{"num_attention_heads": 2, "head_dim": 64, "intermediate_size": 640, "norm": "layernorm", "positions": "rope", "qk_norm": false, "parallel_block": true, "init_std_up": 0.0888, "init_mimetic": 0.7, "learning_rate": 0.00629, "lr_mult_o": 0.852, "warmup_steps": 200, "max_seq_len": 128, "dataset": "wikipedia_en"}
Each number is 200 + 30 x the weight over its row's rms, rounded and kept within 0 to 999. Layers, rows and columns count from 0. The size before them is the row's rms in percent of the matrix's.

# layer 4 MLP up, 640x160, rms 0.215, rows 187-207, columns 80-159
096,194,170,167,142,196,153,178,161,147,247,201,198,218,208,240,187,215,183,160,164,197,230,230,175,209,223,235,232,245,196,201,193,217,208,219,168,160,239,190,191,239,212,163,223,187,185,216,213,191,197,210,173,215,257,177,181,245,141,199,193,255,232,215,230,131,203,183,203,173,219,213,233,194,158,181,177,185,241,225,162
096,221,268,164,195,243,204,198,229,198,194,219,176,196,200,207,168,230,141,192,156,170,228,204,236,234,142,173,157,204,238,184,232,178,230,195,250,202,229,155,203,201,199,218,282,157,169,211,177,203,148,188,230,188,122,174,200,164,212,208,237,230,183,225,196,173,156,152,208,204,232,232,232,263,184,178,200,162,195,202,198
103,270,175,244,196,276,193,210,216,223,199,248,147,230,215,197,249,163,182,177,186,200,261,163,260,237,159,114,159,186,181,197,231,240,204,182,139,176,229,201,224,183,195,228,194,205,176,167,185,279,213,197,180,213,222,179,219,206,176,192,232,218,185,190,249,223,218,179,155,201,188,244,167,154,192,248,170,205,154,169,193
095,211,204,250,190,243,201,218,256,161,134,146,216,171,241,217,188,139,137,210,238,218,162,176,232,204,173,191,175,158,222,179,227,225,204,210,226,182,233,194,204,210,178,189,172,234,190,219,143,201,162,187,168,241,167,202,192,156,196,245,186,193,222,236,189,205,203,183,181,247,167,219,195,197,198,149,193,207,230,156,200
097,208,129,184,204,168,167,147,198,205,238,212,224,157,149,134,221,183,211,133,236,206,192,167,184,233,226,187,254,243,268,197,207,250,154,198,188,208,188,212,197,168,229,262,165,166,217,169,212,183,135,166,184,201,198,255,197,183,201,192,195,203,208,206,197,200,242,211,154,250,159,156,226,200,223,202,225,214,241,164,187
109,221,218,225,214,200,232,239,266,182,181,158,211,192,170,190,173,182,219,255,167,154,125,203,234,214,212,241,222,193,165,166,179,158,166,247,189,232,187,234,164,185,189,229,229,249,241,192,179,174,220,151,184,181,192,151,249,232,190,261,173,189,201,185,213,231,208,189,184,209,184,214,207,209,197,203,221,194,182,164,206
104,196,162,240,228,187,180,213,206,221,239,216,155,222,176,140,185,174,209,199,186,225,199,179,233,239,173,214,160,254,168,178,205,211,193,195,141,206,205,231,196,222,109,246,150,180,168,199,171,231,191,172,208,208,230,159,252,242,210,162,220,230,198,218,237,193,244,242,179,192,170,194,160,203,123,253,206,233,202,231,210
099,134,232,154,227,185,202,206,177,210,197,182,171,198,189,215,148,156,212,226,168,229,162,171,201,223,185,198,177,219,242,205,190,191,227,171,177,170,151,179,180,164,184,189,132,203,167,169,199,166,244,236,221,178,194,213,224,199,134,212,146,195,279,184,189,208,188,244,189,183,183,183,176,208,152,234,218,241,226,196,195
172,195,178,250,165,195,194,184,196,149,240,198,176,218,240,248,244,165,113,146,162,171,176,155,236,266,239,177,201,149,258,200,203,248,177,142,202,212,198,210,219,218,224,176,208,211,191,149,153,186,202,227,206,174,147,200,183,186,203,188,189,193,244,212,186,250,216,175,194,165,227,200,224,161,141,205,236,235,249,174,188
099,191,195,219,170,133,210,166,170,213,205,235,198,184,172,177,196,180,240,208,199,181,223,222,235,239,138,185,181,245,241,153,206,216,192,260,246,194,225,154,184,196,256,230,197,171,215,206,177,219,203,199,185,142,227,189,183,206,242,184,226,199,195,189,175,199,159,215,210,150,157,152,215,289,214,182,161,175,157,217,206
104,143,214,192,241,230,186,191,264,201,180,215,252,219,212,258,202,158,198,208,239,179,198,167,196,232,188,237,194,180,185,203,174,233,176,159,201,242,226,174,171,194,235,220,180,218,207,166,184,211,230,173,187,201,182,207,259,166,239,224,216,226,227,247,227,176,118,185,226,218,187,185,220,168,199,206,197,159,214,201,139
095,166,191,181,173,179,169,165,216,173,167,184,221,205,192,187,174,161,186,235,195,148,146,161,194,231,211,179,163,153,189,192,208,128,241,213,209,170,227,230,172,154,156,213,195,217,158,211,215,169,206,241,199,232,148,163,183,179,192,172,232,172,276,192,149,179,231,177,240,207,210,213,235,210,245,169,244,208,181,216,201
097,166,195,175,148,197,163,145,262,219,149,182,170,183,219,190,194,170,224,219,152,172,172,167,211,191,176,234,213,171,176,242,167,168,230,161,142,178,214,148,183,228,187,185,197,226,181,212,225,211,188,189,169,195,190,195,231,218,203,195,191,238,192,216,207,254,137,238,189,260,207,191,196,218,193,217,181,179,196,190,209
105,204,151,214,221,199,217,186,123,179,188,216,197,160,210,193,227,183,177,250,199,190,170,181,228,209,162,186,174,197,251,237,233,215,238,206,183,181,206,178,176,168,199,226,190,178,192,173,203,193,164,173,176,192,197,239,198,185,221,179,191,222,290,117,197,174,221,216,158,226,142,194,199,234,255,161,217,204,242,252,212
095,199,180,160,139,251,195,203,225,233,227,244,211,216,232,200,211,193,187,182,206,203,209,227,185,246,183,241,192,224,210,172,179,187,171,192,211,186,206,208,215,153,186,144,199,165,204,180,226,254,179,180,231,196,193,237,194,190,195,212,180,167,191,229,158,233,188,146,193,235,209,235,120,198,213,219,119,222,230,195,167
101,195,187,198,181,199,139,198,203,212,125,229,191,124,215,195,176,179,246,208,238,207,206,209,222,243,206,193,221,185,144,230,174,229,175,197,244,202,238,213,246,125,213,206,226,219,165,157,227,196,153,243,170,228,196,213,170,183,213,196,203,280,201,194,211,207,263,187,153,231,209,160,240,205,209,227,212,239,206,179,237
098,203,182,204,198,198,152,240,188,173,191,246,211,189,215,191,165,135,130,171,193,174,170,162,199,153,151,194,210,249,173,220,226,178,168,198,282,240,183,204,222,129,239,177,205,183,205,191,180,191,202,189,235,243,156,217,203,216,247,151,225,108,231,232,147,224,247,222,179,219,204,206,159,168,138,222,170,199,260,259,191
101,217,230,259,186,255,230,206,177,206,213,199,180,172,197,274,153,273,207,188,231,218,249,180,228,201,122,185,175,184,242,241,209,211,223,164,149,166,197,171,196,212,205,174,233,158,184,235,206,202,188,217,178,197,182,217,202,228,173,162,194,204,184,233,188,183,193,177,158,214,220,184,289,228,168,196,236,178,193,211,185
099,197,254,194,197,199,144,162,150,180,201,190,157,193,179,161,166,202,156,180,256,246,211,244,183,205,178,130,252,246,169,197,208,237,201,222,191,205,192,183,212,191,220,175,200,173,193,231,196,191,236,146,190,180,156,214,185,206,207,174,174,236,186,189,203,182,228,196,225,173,206,194,233,160,198,200,210,263,240,219,205
101,230,193,187,186,175,163,171,227,152,181,237,245,187,223,169,177,235,161,196,206,215,196,155,136,195,187,213,218,197,223,250,223,188,188,186,182,151,220,136,188,204,203,219,139,253,193,241,197,246,153,175,236,171,209,172,209,227,192,126,213,225,194,207,229,246,232,212,169,235,241,187,226,178,214,189,170,230,150,228,152
105,207,206,186,208,161,180,219,209,169,225,152,211,148,172,240,209,199,234,148,211,195,160,163,181,245,245,170,208,199,215,220,195,220,268,258,249,226,182,201,203,194,124,214,233,195,205,258,226,141,183,222,224,189,196,155,185,164,191,256,179,202,209,228,167,197,202,217,155,195,232,213,184,201,184,186,233,246,210,219,165
# layer 4 MLP down (transposed), 640x160, rms 0.108, rows 187-206, columns 80-159
101,173,175,200,199,219,175,190,192,208,214,221,191,198,217,210,203,162,160,221,202,179,194,134,200,246,195,192,204,192,192,226,216,165,195,196,222,195,186,263,136,237,189,235,202,181,173,226,134,191,224,169,185,198,195,219,223,234,184,236,155,203,226,187,178,181,213,220,147,217,211,232,216,195,250,180,263,173,226,183,177
097,137,201,207,194,181,174,197,215,244,169,176,189,202,203,188,183,232,213,156,178,104,223,191,182,206,219,214,216,172,185,221,226,155,224,248,177,270,213,213,140,244,158,281,230,225,168,249,168,213,226,246,180,183,194,187,234,273,211,124,149,194,237,212,211,209,207,248,221,163,184,236,179,190,157,202,223,216,172,208,184
100,236,208,180,217,164,220,195,230,249,193,185,208,210,215,210,216,271,205,213,224,197,186,188,142,173,227,215,206,191,168,177,204,195,235,221,187,199,173,162,200,194,213,220,209,255,193,245,218,195,185,195,177,156,135,196,197,247,192,239,239,184,165,173,250,197,161,190,178,218,188,233,178,136,183,198,250,214,273,199,222
099,155,150,250,273,184,211,244,199,178,174,188,190,168,206,236,178,236,166,252,141,209,210,239,174,186,187,207,194,218,203,213,195,185,257,169,196,243,236,196,213,194,213,232,178,241,168,219,204,202,190,190,233,169,167,220,205,195,172,203,228,177,188,173,223,193,172,212,195,213,260,191,152,247,199,157,188,217,181,220,205
098,163,227,202,177,212,206,210,153,155,225,194,227,197,215,187,195,173,178,224,196,205,273,177,197,277,178,195,221,190,112,194,223,160,230,170,211,190,219,186,219,185,198,171,202,144,226,267,210,200,187,187,182,195,151,161,187,221,177,199,183,181,177,186,214,179,203,238,238,144,169,211,191,153,199,213,209,181,183,191,201
107,217,226,176,198,205,236,241,209,238,162,191,169,220,212,190,171,260,162,214,204,204,184,216,155,208,184,207,156,179,183,186,190,250,241,211,230,169,201,241,119,178,253,242,192,257,213,188,201,175,145,192,147,176,216,182,202,202,201,216,214,185,187,172,202,185,222,226,227,197,172,175,231,189,189,254,169,201,178,195,208
101,207,212,210,206,170,153,213,248,164,130,204,204,239,182,192,191,172,194,248,249,160,198,197,199,193,229,238,183,160,255,221,136,237,181,185,196,225,147,156,251,204,164,172,229,207,227,155,159,196,199,257,154,199,220,244,220,219,233,222,184,239,238,165,168,198,177,225,193,147,150,215,196,205,221,251,211,226,191,197,145
113,212,204,173,199,181,230,214,195,171,198,224,185,193,175,195,249,245,206,197,202,224,198,94,175,214,193,191,203,239,206,188,192,150,184,224,213,194,204,257,176,201,164,194,160,224,201,189,256,189,209,185,180,152,179,227,266,229,254,209,190,144,264,143,148,160,257,191,210,189,147,208,210,278,178,181,179,198,214,151,196
249,201,159,239,168,207,193,192,217,218,229,180,219,238,226,257,269,170,147,187,123,173,178,166,224,226,241,189,202,164,273,192,216,247,186,186,190,193,179,232,194,200,220,172,180,226,204,147,183,151,209,229,188,230,127,190,164,177,199,203,210,210,236,225,206,236,188,202,214,185,197,215,195,155,145,200,211,209,249,194,196
111,242,199,169,251,217,186,197,198,139,218,258,202,241,163,198,177,189,187,214,209,262,193,197,190,196,196,206,185,178,170,242,193,222,219,210,214,199,179,144,166,175,232,202,248,174,210,199,152,180,195,225,189,175,168,174,227,183,205,228,159,165,203,226,213,180,151,159,209,184,181,217,256,138,212,210,171,185,215,169,194
108,243,239,224,150,157,171,202,211,176,194,166,182,128,177,210,149,232,244,245,147,211,220,197,212,212,235,169,223,182,202,219,152,221,279,141,218,172,189,201,239,191,194,162,157,221,174,213,217,216,216,259,220,202,179,159,233,206,216,171,201,218,192,210,193,195,184,182,143,195,166,238,188,191,228,241,255,212,206,227,212
092,200,164,255,211,182,185,239,189,286,177,202,190,181,154,198,159,251,208,207,229,170,192,243,235,183,230,244,177,237,213,209,179,175,186,191,218,185,155,165,239,177,195,178,236,247,222,218,193,190,157,179,220,176,195,208,241,200,181,234,201,155,206,188,190,167,205,192,222,200,171,180,112,234,204,178,235,174,186,228,205
092,178,197,177,220,170,214,196,175,174,208,220,216,178,163,181,186,215,195,125,244,216,168,216,265,250,212,153,201,189,261,164,167,244,235,229,201,225,216,200,238,206,256,188,196,216,163,203,119,205,155,198,195,221,188,202,163,201,184,152,219,185,180,158,196,150,205,189,207,176,179,224,176,217,224,224,216,169,140,219,195
104,221,259,217,249,234,178,222,196,200,212,185,193,184,187,246,284,182,233,241,208,216,207,181,152,156,217,192,209,193,209,200,181,172,206,140,190,177,242,217,195,148,198,183,208,212,199,194,212,181,178,147,145,169,160,232,179,207,189,211,216,217,227,188,231,182,266,143,259,202,202,206,222,227,207,192,176,216,195,217,207
095,204,221,179,211,171,203,201,256,180,214,169,182,241,132,198,192,233,218,197,203,212,100,175,228,182,193,215,218,186,190,221,185,186,199,290,231,245,244,173,214,224,200,225,189,185,158,177,214,175,224,210,250,197,182,208,199,216,202,206,158,232,162,204,155,195,227,278,178,248,206,206,211,169,183,218,244,199,206,213,209
096,217,240,226,177,206,194,166,162,189,187,169,223,199,229,221,228,212,191,182,193,169,190,228,203,187,213,174,204,165,143,248,200,132,204,270,249,176,211,158,241,223,181,167,177,181,195,167,138,196,217,189,247,179,249,201,194,225,279,206,169,141,206,142,163,216,178,162,210,203,169,233,188,186,239,200,154,186,152,229,188
094,188,165,236,189,172,207,196,177,189,194,187,216,120,244,211,169,240,206,257,229,187,149,214,201,250,222,219,210,149,230,202,187,191,201,210,145,191,130,162,203,170,189,211,206,197,193,262,193,220,230,207,215,182,181,186,192,191,233,203,154,230,200,215,268,199,179,217,194,254,199,160,173,172,212,202,240,232,178,228,178
097,199,184,195,214,152,171,185,210,230,259,184,214,144,161,196,246,182,203,149,153,205,219,183,154,173,204,196,224,205,186,188,207,186,145,168,261,156,236,182,207,155,146,216,213,237,213,163,150,157,199,223,185,222,207,187,189,218,205,170,248,222,172,163,257,221,142,190,221,211,185,193,201,206,207,192,221,182,188,215,153
096,194,193,161,208,221,189,235,183,201,208,187,193,202,166,268,197,199,241,217,168,175,176,197,201,187,212,218,200,205,246,220,174,108,201,207,189,176,203,213,179,215,191,196,215,176,177,180,207,230,149,181,192,188,256,199,197,167,216,206,268,169,216,193,220,256,188,195,174,193,209,186,213,221,201,214,198,163,183,185,133
110,191,216,182,203,205,205,188,187,188,195,236,153,161,192,213,210,226,236,177,198,127,173,162,212,173,188,192,188,245,216,183,201,200,144,153,223,170,253,199,209,213,289,280,208,211,213,203,219,228,221,190,165,253,158,171,147,165,172,200,224,178,228,214,193,240,181,201,204,205,198,173,289,181,201,220,215,179,209,175,173